Part of a small language model's weights: vocabulary 28901, RMSNorm before each block.
Each number is 128 + 32 x the weight over its row's rms, rounded and kept within 0 to 255. Layers, rows and columns count from 0. Numbers have three digits each. The size before them is the row's rms in percent of the matrix's.

# down: layer 7 MLP down (transposed), 128x96, rms 0.262, rows 56-101, columns 0-95
# gate: layer 7 MLP gate, 128x96, rms 0.362, rows 57-102, columns 0-95
# up: layer 7 MLP up, 128x96, rms 0.388, rows 57-102, columns 0-95
down56 095:035169150103154144076075092144162158189099108140097135128174108147144112179158069154132090115181123130130130116101152161145178170153155081104188102143118162126130178098135154115102132190151127195153179136144127130169143135091120131111139156084126142103094163097149098171150087087116182116
gate57 109:103134089118120146092139190114180187085172109099123090118122188150194089140169114084178109052163082135075122142171130129092118130192087126115098132160099130144097109119166127100143064121129128171120152146128167136169173179115113111164120092132120159090155074147097129160088116113181117100
up57 122:140114103104179125117132125080200150068175105112106113154119135139159107158171142082157161119148119151064163133139185132125097130122088156137107134099145198112138181102193144152110097059181146162106119152133092121143141112108123122115096104194132108112182122172051155078068127082113116116
down57 111:082180081127138095199173132103125122111103157192121124137151099164116151107129126125127127113184177135104106109152085169163119122127114113052074143136133154096080162155095130165121154112100172113181142212114140140139089130118096060129119120168171070096153160163088142162075127150132183127
gate58 094:153152093157138126160120184172089089150100100168161121121110147132116105173104165132094073110101103170186153129158076103133125109162171096076131132099102113181116119176136163114125104145139208097130162133158162135160162068194140061120134112097183105071128115113083156166097132146146085168
up58 090:114132131130117097107068144167100121105183103024101123083112112054090111164104123146115130141087145160096160184086116151135131107126154190132121119035181170149144134156172100169129097138159124162071135134105094126110117086090149159096140093088104111108124107088174129148159143149139179139
down58 100:120151128156169156130120126106063116166116126149159137127074154111187092143148059086153082119105151119099077124113181156143133103178205159106152153180152164108118101184127108124108128185113160149110103144123108092109090104121127132151142176206108140178144160161091055161107118161176164130
gate59 088:138124092135154162111077147193148143090140158099146126071179145076122131163133080144129181193142083123115148150159115076131094140116112145160137103153117151096167106080123167104139084183142152138117111109127072157107156144111114174083068049148122101161088139155181094201133147108084114114
up59 094:154112152147129149127121099140132122053110063080080143065127134080119098149106146167132106164099119091134195119150089062132113166124074130139154152149097124158137081153135147092175102116162096132156146145200089097069150109061102110088090156165099140138135170142112117137097170152162134196
down59 075:143147163123090130156129149121146137143112183199117180116142140072118126100128216113094074139141127124136203079152133082152100145086146150148175107095093099102116082152115129125135192119103138140168131094179088105129113158102171126157112155138162169181122179128114096141118092104178132216
gate60 091:138176077102131167099103125074071155194115115047162106081139101117117153122117118122076089112189098121130122143178112146136137084157096156079154172113105112156110136093125131173153101145170068107140164122143148127087156172133168192140135174077116182150097152109138103149153083093082155144
up60 091:080170088145114130154152104119094199157150156092132145165086137087139123140163091169122130081103161145068114132127157125178199104142139080094148102152120143116121099142117130167151102149138122093146077053118177126177120191082112122132143111121089145066123093142126099206092164095191136115
down60 088:122056100136119176097187149179164180109173142147124157132116152099118191135147069121097160149096147153132138131098098102064113127101162094091159161148141108103185149121066148081148068189117096105096124090097097164106121121152078127136164143162121093133117120157180141115190148156078156121
gate61 100:184166152193124148137125126141164156129170203114122189101146110090107145140095178110124153108126118172118119130094165113098069095050145168145164209121141175113107103107139136123091127136174098122083150125068106117147167106115157176104141160128113075135115102118127149188127181129186082155
up61 091:095208126103085230111128086124136192138148172109144185097128160088103157091125137089103108090129124138139118090107169187155145130110137184144106167141129150114172137111122158112120126112164084099117071125083138064125093129164131152174176099108164107147136126114055088089098107120144130095
down61 087:086084154123160184089096139156183175153170134079151184151109094089095149145117193107055108142170144095131091165118120173133113117166110114100146078140173120150153153108140110126108077214077108157093126206124127148167117113194117177099137102146107111139120109142133160141125145148132162105
gate62 112:100062075099097159134148158075156142087132127187089119150159162112190148098080148134095122113135102069100135131128132115144170148090117103104124134101187192175131130106120128047123126080155159070155134159154150123168148147153127126108093161191137085101144051107120098131145113097122168082
up62 099:124146107074080131138131073145144068177151120146170104185083065163069132101182152136133104075141096123166133101146149099162128177152169124118125090120067137122095133095133157162160132129094126141168131105161139059138109057136104089107104061106114120171121118188077147141112087124130158163
down62 109:136119111118140123199117129168157129128118107176156158141181090144171186122139195182076140118148127120093117153123162113160153166128154139178160107122112126134106139113110086118179161117110126157106128118130064111110159135136074066212160192113103151062206119097075162155107099126160128127
gate63 093:164165151116129186133121105128102096114111102129109116137155155116165064107072073122112105128104103123064118090131141102084119158144145136144149137131141168105043128143197154121149117117129139152099156192137094144154068189124080130146157095159192107055130153121117130185062115107140064149
up63 101:114169177157132150115204052134138137142171212113111108133105078112114088127115122088115141112086158109147109076147119113170095146062132173131126105097136111138199148120114084164136146162129072103092090054113137102147150124161192121154180164117128128184109094111093114126143149133177106131
down63 106:126111164168141133101129107155121160108139155107135101082096099190142157127122122120175140110157137212124096181134131136130105130121141145129149156105132052134151149098182134094090110153151084093095103128168187167107220186079112199113178162132110157111100100113132196089137117186133125117
gate64 100:165165105131153130155093093158114094130135189141162153163146084061106129148117150115114101060121155141147168115080164131101161078155102115080153088085106176165092139130155121072163093064172145073129164153158166118158109141197162154125133123092198096138172127165123100125148164093119096132
up64 100:157196152202162121093125130139153146125089104117114116139128141134132169127080147134046094132155159082119204142098152166091122127113200128134194095149123143184164124153106119081143066168125138134165142085097119148098102109130151180082122149111179103188131165104126092174155176119132136141
down64 094:122153147161097133143131124091190165106128195095140130151108116086156207117115200150120105144110123182158140105109228185131159103179143091119136111106095118093075142098133097063107117149158089119107131134188140132117154139123179118132144158138159107144145101148162098042155169116121101129
gate65 118:139139158060149112136119083093108127161124113138153114114083070057140134049110129048132081120166128112110122167129167164125064114097140144139132106075119118153115141149152092181067110114110143086193134090157138080172095130140156150147133093124094156120123153181083161164118087072140120166
up65 110:133133180120169133102105145072112096175158083100134108131109131081147108087117144061137125145203122137071129098167174124150103071077118134113131087151089129108138134155080097119127099144098142085144052062114137115145054193166135113178166137131091137111084175125141147151127182108152121106
down65 110:104184116121130113197145108143126161112081101109115097139085082095104133063112099152092105130089139145127144138139155220080116144165115189142186117138130074109117136152216140176111104186131140081173152082076166152173110086118133093125133162122112120137122140126131166152102149102165122185
gate66 101:156193103101137134116119177144091081113147184114140129085079106080180153168183131124085163129159126159146082090158065127095111126167102123149163131098100108168135109153159070131135111071176182116182151110095123162152145101122137144127172115075122113073084100116093098156181102073138149111
up66 102:091139130120174133124079096119131166138082112158135134150153115126133076143049135047096125172169071185153130117186136134143093154179154095144079111074121109100157115050123136112185100130115117128159121120149178147115144149090139161147153149148153137162137079110097173176175152141113070180
down66 104:088158114147145128115173158073144138151142112177123156129107151164113074188107117154152115112186079117097123027102118129154105117100130093198205064149130155155133122147198159140142123143087140183082109152171103112089077119110119123124109115126176118141087116122133154136141137169083073110
gate67 082:155113119137149159121134178142118104132141160128141124138096168155067107064087191139093153153175055115104075128191159127120169041107131149081122097132115105108124144132107113113172092116121114133132121193226096124139088141157062168143104131173109092125106131135120139121112133203147106112
up67 103:151094174128135110073097065102144103173166126086099109132106080158099105146138089120136093130100123177076097130126125124122098084117097133106092131135115119153113125112086154132113124146140115086070105077129134096139090114125134125100106189157028161081102139116135147127047138065205171172
down67 091:181112179112157186111119119151140138162095120047125152136130074106136052121152138099107115099157114113139164165060172144139116160105085124151163075149113203107136127067156103157117134109129080119182154102126144051123097146152156148112104133108159119141061125086130105126153137069135180152
gate68 091:152095118115144115186106133116105140134098149080088130142112131121126168089100064137140102097090154168143125110155041120132163102127202139160078125157159125197102117229147164121123130119157156119110126107109157210139071136195139085128156153162148128111127122129044160138142115146122121128
up68 097:088131105123091053159100120103136108117188112192172138083180096083168153149105186104139115090123121094132102122127160081100102131120087146142128164110170130107215172101126116147120113083116153080100143131136160106112147073073070119147152104140081167108191088134170104165148131130101105099
down68 093:185101126136138144076153161100022107156100179151077083133106107088159077119145164146066146134105108095108179120149108134107144102101162168079180120138112140124147116104153120164158185118161114136153084137196141117063124117112144166058147124167094157158141132106076153144149161111147132134
gate69 113:154134134139136137184196111124092159108121144152146119119128139106143109096086080099151086115139122145140098110075138145098136141127123142092142123131113121157118130181155107107122128097186174054173178104080080104152113160199168074157165066087171146120164095179087072131056137156163122165
up69 100:149133091104110141155205100121109140087187133155116109090106065143111159143113144169137135093146211178140084118105094164131107166097133169100131147093150144142081117191183102119117144092200112143104138176133165139159159091158108123121093107081135121145122075158051154091120124179108117093
down69 109:099106147167150127104103127122112067199115102176081117162100074133140149138123108110109173151087128147088100081158085098113140154100113204130073197113108115102156152163206104128155130124122106086084104130187120154128106128115071155097139186141111098094148121174179133157096105142167169155
gate70 104:084156138154112144143180170088157125118152154156117141099117130188163116121135127173155127124122119180122144091155127180118174168169139152096099096128169173130066117128090117137113154080179163167100100094105127202188103130140131153126121190144107136108211116131114173084135150036102090139
up70 100:108068077149149147134166144105159130103136138140110112129155173058102189126098190100116098111137118115090117116183172110123117089103114136117123152214172106164091138115144137156069110163164134105148136111099131162143088133138162165166081101221120137081170125164068162149136156091165142100
down70 108:173096170158120164150169126107165113119114097105073121120161177136166126137106106123173123113070150203110055132103054146145140158108116081173126131154159116131162124096162144162195147130170130124098141096156099089079056102111126154153163207076136142145122118080134111091138128136079121136
gate71 097:058083121149144191175185077099129163131095149170089126089140158124126115148129176123125182122112120139105087150096112083090113126161107171156123109105192099164158079115083132170109089162144100141083058068123083125163123097139109111107129116132112103108164133067123147148146185172125072131
up71 091:109143141191124165106152143135221158130144117085066168074109118171116104139095163147086159140155124137113113088110118145117106106113146137073079128130182095156114098105056162134057131125169145145045102107093085157121158103166143150117112164111125124171148166144089192106112163151154120160
down71 095:114137136091090126172146124160129164181096103128170071131115178164090186074081168121149108106147122144125102174093096160060091113170157071087172160134156080140058102124096140134148088135149148136087095099157128099192108136123116160108066128187157143117142076104112124109136131140071137142
gate72 080:097149135077122125109130157088168127106042105114095129114103171134085115108132151134140107098122108129106097097115162169131203114157094088108157129135130119122167119154144082168152102136064070192130203125150134091146108106145137047165130105120185171166089154114080180091166082131118131114
up72 099:105101098147117126102121118123109147092153153167171084127129159169151165102179113206127168115127136161159102183170116165086125129124097130098117127127125080147100125080137133039092150074161155116119095127187123139121137045102078147181097130085121142117174093122149088065110095145113103069
down72 089:152164152103162168095114107193095142169125124129099125116140148084150113183067073089108086172080138171102116129155140142123126136167143173147112160179132113159152110107133144102105167133161108130126116126117087159132142119000105168126172168160117090085137157161133130118094121064160169110
gate73 098:063180087164142141148138103088148124119108132075147143129149146098123129146144107121143102155098115056111134098146086137194155121129062127128141086104200140113156126146154171174054066076164149156140124125145125178136140149095100174114145105193125081086169166103146121117127100091146196158
up73 092:176135169125160119084095132099159138173151095127087099116101099136082101133112110115174115123089088146121134133181033079119144141094093180151124138161104093067141072197110165108129149148092175125071143142138146132145153168102163125101070145113077166170083130168152152117106090157168132161
down73 093:147136089116095160090117170172134069108096097104122124104099183141098129127081172083169121072141142123155154131152120080116139144085062116137130092102139100152135062203123165091123126085134110112120134149135092088150163161115166163091089092118197180185098078113156127129113174179128104161
gate74 107:052137137106143090085177080123124171135170166106123187106127086130119221146164111127179123120121129113095121115097151112152134082092092132164135194083143066115100102118076183116114110082097182122144116124123167117149151127088137122116171213128101111138169108162087145114088148162127109120
up74 092:167220124110104142086120103129171165164105144181133186115105109088155175117115143124136118131077129125125143087126129137082197077102123128203176159104090108098099101115151157159154147111092191156157089140148188108170166087134104135120159183062133118125114124098093118123165154092125120168
down74 106:148107146235136133172100144139139137137096138092132092138116148178145088157129117137182086082180131157120083124125140097105094201140125146077111046188111108143112111159140155186098129176140110125100143143136162124092115141106138152077045195097121131175136126115132107176112107101141159130
gate75 123:153159152073097144146142152133118161106104167060168168151166132123124097187191105063143090164155145133160087108099155124199104112116119084153111158067100156122163101082096161150170124158095128095097123153140142163053122156104148140130151148093157113130090108093137106160166172073080159141
up75 120:156136111063087151098058170105166120116135110135184122083038161131184131153183100126120053154128102136112129171140160208142105064141154142144117122144086115119136132180194133176146115154136152107165130123167115177133115138150133118139150122136120166123112152112089081081112149076137089156
down75 105:177141170123076131067140106113095175126149128122153125152104099132124098146179078109146127119105105167095119082090181146157126064187144098111149203112121092164150106074125088134136088176148160107119137109139097125071101105148132145101157146154034077130147120139076132079181175113142149118
gate76 095:119080095150105077116131145105118109157145054128117098109127193177105122120128097148097138109089110127122071113151110142107122113096098091063094102143135131151022158076149088069161157123194131085110097151110114165139138222113093136111123171107111110093155120147118086084129102116158144141
up76 090:129151136113132115099089111115114192099104104143153139118218079113134125133107125112132108191126153171151123107132135138105141122136063149151137114154155149095174065116186157171136043097161062161111132125161174150089170111061121172131151176160146151111104129093157170129183107128137186092
down76 093:131097106107157087128187160114130118141088141160124089163149164148060103154129097111131175098181138111064111146124141062125148119103085143107118107190082142093103146083161150183187108122169181132161135164059149100167110071176086165116107135109101108126108125148109143121199149105084146116
gate77 103:146085164144116156158127139140117149134105106164164190158111170114153089112140112112182107097112130099112107137072134114136110092138096125138124090108125197146187150102066113158117110161085159124064197160071097117112103129194138123101153176161180148146164182187114134147182172084139087137
up77 099:145100099159151117102148100107126185148074123136100128128166163143156169153148147159167166180121169132089192171103120120151072131167142065138122079092149105076217164150105099131105130129153134158144136164197172062142071107131108142140153157146073089157170144143125099116157105162143129092
down77 093:134172080090158112122136117144144126104180074052106133169130140140106093134153184136026120164171134102098183131118150164122128100129171100122116140165142153151118131094148101111198106099104149153143098123165150148132196089146106126139124098178088124082117080187173183122110107104138077093
gate78 105:082175154138136165156145091213155123161116076081112096158093113088120117115130153170112126042114161175070131059087105125106162122157137087105123158157114142141081132088113060187142099124119056056112126149108126141115103098089119075143136127104163117134143124141125132092135146128122174098
up78 099:102165112092092110145085090144109129128147116205150133126062112119153131125154114071145089126108127137079119086129120160114107100222174118130163080099119086176068078100151073135070096131139105121143085159100113096139143158168140148144166123104116105130122114193178195090098140118142151170
down78 113:103131075100117127058059097127117094129077130140131181087101122115118135113182124128129109108088199117108098144150110159115098094205156160118054104100091103151121063105151133117118093123138133101111056079115140092185112147106136125115120133100154106163095160139141163172097176073118069126
gate79 085:147167141096169197155145149077160158128130070093152101129101150119160128137066107141123138042167143047116081170137071190176138139149146136119123133113173160170125131102123107146156169073096148185108125094127153126136139109106139119118101135069115172072161182139116136122144126087080162119
up79 097:119079164105096164104144042120092140131118154160088069201163147114095132147100127054147111094127176142079099137117132102123044093110130118122124125123135078163105129115134058143120109118160094072102088132142150137105111093136216148153105122131102151129156088075107119117107118147126115057
down79 101:175115098120117132114083151120152157151085155143131103101171120123111108140137072163143156139126103145073117105124136030146127087156143152229212215145113081130154088137192118112142171158160115164151143100159104143112110128143142138103103110118115101175138113161083159143179121102133174109
gate80 100:158144131122071187061149119185145140089143147136122130141154093110083158158100117141087163106139108122101151090128110169129114077137140096159121144133088093184095104136121133157154128170180074141105155160136051179094083149107193134166164126138134064155118106133146164094127213125071142153
up80 091:095163105141191118144045167137150166057146140146105119146144099100087086093153072084057061170147139118160133126097125168122137102096107106159121125098137171128088118147112147137144152093198139075165122179122134129142131121154158110171132150111099090054098170123107144144150083129170140173
down80 094:111112094113166183120060124127150093149126116157110113118140096107117098113092114151037141133164140162133125150154138170123084116126170130115037168075166196141162162150105124153149089156158070149127123139056142110129094115118145168120167088143141117071078170131149112190160123160102178126
gate81 093:123116068132117159163152142126161167138116121138145065104080141150078165127118170140085058139193181160154142197167112128138087126164149108093145095136148094136123183139086099177146156194086070178141186102180177103120161131119128092125096140088162143113152096143157123159163125119141103126
up81 093:124123100177088120102151087087097126115073140196155156147107119137151177137118128139172203097125093160130161069167101189105111099085144102186113135091160103078130149167073133116117102088117152097060069113145110146137070174110121140148108114148076138162135185129136111089088117119090107108
down81 097:103121142117138167121167133128147138152118115139119218162165119170192074189157108112095105050113141119108134128110106132122164118101167082130120117148157150141116072124120152139174152012119179148139145159133100112170131128166180095109183122151131188087104140123095145079156158126139126174
gate82 097:163093145105184141094151182155172110112176105120177170142128098122165154139131130158171136102144125146122080162116173127115127113133091127166178195131057128163170143110136131107079085140121168169092186084117156218096111154133118141147066101110138169153174117099117158142143169134079098085
up82 088:125164130112083158071133066134130129207151168179094075116183177142121101169047131156137158125078128121069171154111152115179138104171139119127131080077143116092136140111124137120145167195173166145101092154179140099100184140153141137162162167166151097132103162150113113135110139114098136152
down82 089:116144142122135177195083136085135134108102155105127107175129175154086124137129188116146134076111135103148128165082153166136154104140067100111130032126118148131068091081094086177120175097132140174158168181089131090165116179193075146134136134124144159129128106137136122089146183145088149132
gate83 091:108147111149087114170159098075131146173078110178160133108187094077160133123114098100112083095140116138118084112069146129163125102190132148135123138128118105101202107076108109170137137136181133113184126083121167126086117101163099128158188115125119165138164133102096097069210132141068166121
up83 100:148155153063184134126066178160128151118116129113073146140144109115109088041121160120130118122127175135127159151139139086109180120136068149127130158078117128153125130112158106052137154125099104165115139113202178107158154115081126118101158176141075148078156062161155124190129114134159095089
down83 083:142111087145184179111168097107186165152093116146115122091127127114151188148116114144131131089071164092086150110151088078134117198134101160237104121139102104121166151146174140127161148105119098130145115090071132100155139119111155114110137044175118158180145099152160090161101111141101116095
gate84 103:144109095118095147148111136097147140148090158159115084079153117130181150170030172103112180159138081117156089135156080160103121168150170046144140144069116132186161178082135136131134121159168142099142095083109147146110138176123137156175149115099163115133087090096113196166137136112092136148
up84 097:137111146141117102137165131146136137130096110136119115132111165198087135184111115122113098098184123136048133195155183116207115158169153131170139107122164098140201091082127059108110125142073104091128141098159122050134075108121051154129139149160119170092122100088137114150114131108131160123
down84 092:082105173164147127100142128127060155117158145103152174178138128129121168195095081124114121176237125127158137111098172180127119145125127139184082069149159139088111127097058148127063130115104159143113147146103150143107136142149083163095156154135134084095172097146096131129158098178162111149
gate85 127:095129115116128083135127109108114141168100122124117075117193160069124094121136134083118172163162128161135126103186165156098136131122148080113137136146092116102057100076062120167184099152120125088219155104142122064185169171098114161179114120138161169111088124157120133153136065128137097120
up85 124:093106106137116134113141146131158111106118163159157044179122185120174104144133165080182114167139110146106142106185180118096122113135127129110097094127079112082159148127093078190138135116153086120157141083153124065202101125124127132155073135150111162154085173170172119160083081079152088138
down85 134:126108127175140110161120155143128124094170177105120112101099117153126134166147091118148170108073152115137137111088137107188170111141234162102134134195127127137102115121212109147096144182170118120105064106059136189104096086141138146114152142153146108157127152109137131031146141168116117107
gate86 098:146070155146041125156120145101127137128116107062130114087107054171134161146135122143153161143139057111139109125098111125148098142168091099116178155123204102116180126075170145164103142132155149129115118141206141137136106113106104137178155101115085069111109106089100144081189087133078126106
up86 093:154158147112171137132103123163127109140173113160065184120128106143116148130161220112142108099145167144102159151113066105047123184099183161134108143124065118145142151170175174162134143089189099170091156084144106105120125108082099146165140152130152138169160119090152129156146124174104071147
down86 101:127118116118152127138147154152164094135126102067103144134188186140126139144130226098139098099145160119134163106115126107088144151118148107192128032125089111152109117178098126129173150083145117124148157070090137087209181165111097133147112152144167162175100094116188120156107122180119107132
gate87 092:067120177091116106117153147141135111057152140084147160164138136165118122132185108161091159123173149112149095158097185160166120105148112054119139144133110148153091125093139110074115126144147177148121167168134092140133104027165080136180188140077123133111162113105111147106176171150109085099
up87 102:116104078181122131140160121108173178126066160144116124076164157105147155173139118135149090146124117133130116143136045108137173144163148120188031146121130094147149139203153142142158126091118086116140168085130180131159152122079128115136123047169135180109115146122157107139116077182106124095
down87 090:132133111141237136122179123131121122154127142121116163121130159119120116144119186154154176115122137099121194137150099147099136190077168138165152075157038157109083126133048137165117179157086128146178110110065125113111125170149150113129126152131147112128098146100114088174098155105140124202
gate88 118:153150096137143162136061117125082153084055077122126118142163164133074116173108133163099130182117155140105111129141112172067153159157141125170148151139108120129059134185160133170147108126145133158082180165129113133129052130098082121158074113098182105093128120082080123182083094107102110109
up88 085:170135141141044112145136133126095138196105109154138150101099070120144086134147168166111138113096122128131121055146110178120168141139169093168129159077116134111121094124072101147056157162164135143121121111199188148149078121191092150132132123115144131114109161129138097084189062140110179149
down88 114:058112146125150118111193161101136121113168187156118110132053123123127084120090190094129107090167095110125119129151125081199113105126139146086099112082151129126141124110117133086160138112093120092190045110111164148139190133123152111141159123089104155142142145127139099025174183136130130140
gate89 096:074142095097131165145129076117119162197150110105169130143162128143119068155131073115106081122163082087129110079129128117166142070113138149134136131145178105151179133080135117241142145152135141123164137087121126073091139141155125153100192133141120176068112195121152113119154124077140164116
up89 117:146203134096179118116132167155097127109148161101148131122150168174158081119145111088068189132165140104204146146119091115089107104077156115141168148138118138127127114137091088093177153174123178163155156109091107095142135090159140103206161185102132043142119137120108077116136160120125112090
down89 096:105114114105051078205140131085142088101085141078193124119188167137088108071103179081134113114144131146162109114102127133155138122131054119118167135118103072129144117103180149181157143114163180116126186105137151113102110087198116111155136111075166166145128147106106128091141148127090103106
gate90 100:119101153115165119094148131142073115121154164115123133171088135095159134095152135143194160186164108174157079077209127132106111143148082189151165143080105096126085089136163123144084105136156150181102133139108064110188115110137093165111143132106167100187132116131074123138189092165161103121
up90 094:143122080080171094091136087134075145201131133132111086132120111118032105091164138144155134080118186101161162125163112160130121088102162113118158147171112139100093129104089109131069134157146127151103096093133170206119178169158149119144112149155167129055125116178083105123107150103100097096
down90 088:100116100129200164128183161143152158132098107142177106111120124111137111119070152182052144143095130123095089130071127161117115161142159130119094177154124188110123175132120132118198132162094084160157102132091112113113050133136099134116088071189082095094123163155145099139152114184079153118
gate91 099:118211123094135146113089179154106143136143105108163103071121127144099127129110061148143127139140122170114118155113146114141126115209132187164185092174142089156064092080139185118138102123133140124141063187088150140117146150129145098092165124097144143090152111078071102120055169132120163099
up91 103:149118108155161133113128104092131132177118130130147115119159071161134145174105155169123115100100083094106106134120076103119142129162138134146162202115094165190107073100113120090185152102208167118154082133217135116119113160076174087092120123063121151123167062092121147131136135096128101175
down91 105:177147117163109171149154161144171160116082174110084169154117148075153152071110196080088085136147087149147127139123134095148148138055116115111121085084139144152100112123100146152159133132039070158122133184124105117174122108142163148099134110095120145162115073145084187153157122177116160093
gate92 099:073118150128096093128112177110145107137117105132128121107082153134125134184071148130067145151159121146102149071135103088124084146128108094090137041110101186148107112098106089084156112166050127101168147136088112082211153157089159130125113143115089104149152134167082179134178162123149170137
up92 111:116073098098143134115195052117065164128124138161113182147160148163125175042168099142086072115091147055104178111151122150153124134132134066098128169124104074148099146129100164135122130136147148173136135132074139111126113135157094127146151163132178119164186152097111157138162111063128122114
down92 108:128112120135110134127175114181146142133103152175177139136157179161090120104119171126058125122095136153130121162102125133058158146105111146074101155151132113121174143216074100158093141102152163066117202116096136132104106088152079147144199121157128106132125166104206139070107109127087129129
gate93 094:092101092115117106125138083112099160138118144110181123061135108105113100105149104079129169113114167154120123130073154105138130126180151094128115084104088044117166122062121097153152100124105141176121121108060119080131112129129082133129115106095163179210178114120108133182128165098111063062
up93 090:107132128133104113104072144172128126167163103127106156154090113109095052092170110136074099086089146118086184109156067152093091062128112114119082129058176159111103135078098127206114111120161126123112096141122105115115088112183161138097195117150088093136142168172114167142152136106115138165
down93 085:149091084081123139119190146153101110155167142153156075051119160101180111171086110167132149097142122161089105127105151126151140152136150115124149141095130120162138111134149090172101076136136163093103069116102184135108113065151073112101129146071111099180142087181111124110149170097056110067
gate94 090:094175116066122163139142160132094120142116186024159124124127168105161149118107109130084095118201124117177128129143125170155080133167094148079137106070132147110100176133107149140113123112116126106161154170145152090103122106152179180099187121081132139060152124128171160106154116088089183110
up94 108:139170078132141155101058098103134139127144126141141069183076171090123079103168174118135088170196109121069121174147166137151171081140153200105127180168097146119134136185144127163125125133139122128136082086097134157146072121167181093166094157107132148159157130083097098123128145133167098103
down94 102:144142136192049113122103099118196153102133111163171141147105143144151123140146056169156166162102118144129114149124139171168134135132101113143176121146131157112157117118114106131129162122176108155094173091144104115100048176112101144113048079113124144168156201077124110062096146101118131190
gate95 114:136165146093171112099133158109091085125173123116131128106165105151107104133128079119132118130140155154175111201122112113133176151203156135136100112186109169171084096098080155143159148147165165130151160162112152173164186113211131109120168115082152073068133186143087180175146134143144113131
up95 110:127117060087152169108120137117109137194117197144138118109061148135144125147142167150145105160150072124105097117141145091108063104119079149142075175119074097145191166150118138206078140119112109117133191122135066136086144098114151173123107115108077143155180110141146148145143136092151157183
down95 098:110123117154113199159133132144212140070125113022116149128095100128130153164112200172082090113129144129100168095122139145139116106139096134200089136088121125131104172192115139051107143071148121116155080161127143136115155110098130125112133105157111094184123075146136165171143159153118110122
gate96 112:122114127098139096130086118157087119076123146131135139107155092107154117132109111084177173111109148147147179185053186125114126090094154124164131076132096098144078154133161192109081128083091141130096153152107161165069122085141142174135126186113141216108153140146111107105056121168104107090
up96 105:105159102120170109071111149154198092129118116187184136069169098169132113168113124115131120135116084157136103144136133091114130107126112142117183101206116086132166096149107127124150150131166203109124140160141156109150107117175187054099185100092144134145146131124079142050096159115122073134
down96 109:083107148146152123082068100143038106142149125077146101136147109143112156117156092153152124034155131136114165145107173139109109101150159091130069091136118069127119186117165194138118071130111176131155128102087118141132175133094128136173091161146099138129150165086166148195108159133182111126
gate97 104:106165125173195136152150100140111106087139144132109160192141142144097167133145123147110071168174164155092157072092112120116150114128117129163100107117113100096104067109130126140160118189125161160128151075090111149207146104143094128139187143122128049171093050163140111157187160161143111151
up97 102:146132089160107139106145092123131151122130155140124167109195174164190098085157108143133144140147083086101083151132154084062080181196070106128072086160100124124164110069144107115151142141180167148174129105178124083098132127125118164091089160109180188122151138101114139114123082138174125106
down97 099:192131115147110123102066157138126123138151128162174096109158103119137106103112162157155139113113167074146132148157145086105095115171100208085186100163104125097172119129188144100156087111171116127135136121145180097138108138116176143122061079145141162190132073127134170174073088163126070095
gate98 090:110140150178138136126094145181136108110104176124130090103150121087162090150105190108152201164143108163186129138150080121119141134210145101174151112169162145116191150125095059131157105132115166049111105075073146111161097147119115131126097156129175077128144135128114096120120100082065149131
up98 076:181124147137102136131095132125144147093087171089100122156130152124151173206089109150086143128135098095140156096137097112121082045145089167094122065146148102100189129127124128130099145090100132123199143178132142038110109163165132067134141123145081091159175170153119117176149085135089125133
down98 097:105197110159127140155125086141079136107107146163143120143113130156156136198088122116163167145125182076147133057156100149137110131157133117142178025133148136111135088120086113168114135203145175141122123161079151122089104132135110082071135195085119168146145144120070119150105136110129164175
gate99 109:066133126137112112106180118111110108209061180149114131078151196142081143086078163181080152112175095169172123125135156174114083104125129119139129043132095089104127107132117088092126157112081138086093089131071140112126105138103134187123141114150098132167107116093129152091142101154133167139
up99 112:164131152135108120102090076058082173122125139114114163139171100157138122040125079139145150095089128074083120153122112187122178159167149127212160199127133143079099137153153144119134159136137084156111131211145113168106136185134114167124171132104146122115144105088153127130172169141130109103
down99 105:163145120135164129158112118116100170124108162105125131073112122122089154123104129117174135182078089088083072151143119074192193143095134170030104158132142131124132174132147175154150108153109106127139163123072081122115090145066133123092106089155093069105142157057158122142079158114113113116
gate100 087:072145157144158190123120157099172113082111124164181123099154138162170133138065202166111109104135138106116068218098084103143106169166146107128157061154126131155139140073146137145154143112150126118082163159131158096140102108163154121107120133060159152150188133146133145147136145154068074135
up100 093:112115103108126172144110103137077158132101129091131096167105188166093130131121148158145124120147084113102100100103073109096096136117176118081098130137113099139084145202163163157088098101182072149071111151097098118086095188165103198121127096154118147172139071148149134062117106118060151107
down100 083:127177143121077126142113112175074054138145111085127119138171119145129132133142204101134122104242173112141120113153169120158096097188127090079148122126104101172086168158096123152140114161136180114177174160133164138115150134154153090180098141101123093129122146106155119161108126199173103123
gate101 113:197157160127091111159143121060094108103131083067145180140173109134174092162150122194127090155111189115139137105130134103158103185135106102057143130099100135116136127132118155156139151116171160167123174149079156182127206141096096139116123158122067112123122097099108092135149070076137104152
up101 101:109086145127150109097078138087110145161107114128056056103160147154105122068118091116145147128093096149134151193110077055086180109124097100140202186158099129163089123152077105099138139184084107120140131152096078105106161145105171122152114180112102157144115108115141172186128139118112143115
down101 107:106100137136177131112166183143127113124075134134104071138135155128117132101093185118093103144140137130125116126084121181034143095085172155155093167160206134136118117103129098172107126105111097095102111126177148093144074132092055146133184112152200133072155134114095106133133093170148177097
gate102 097:107097150139123107096090072086109079190145183137101171123157154133114136142110149137188104112158138132144106156105115155065163106128158078133124068172147104110141156127117128160154159116113158098079151095065138111154137119196092087126124136206120115186139154144096034090096099096119155114
up102 093:139156131082168156095126144131056064179121129139174100145105093139114093155104126144083137127137153122172153116122120152194230099175181089147134199120116139171131113083064116139162101137110146116189171101108078132125167152134158110069097111093143110129113121094122146132111143177090152125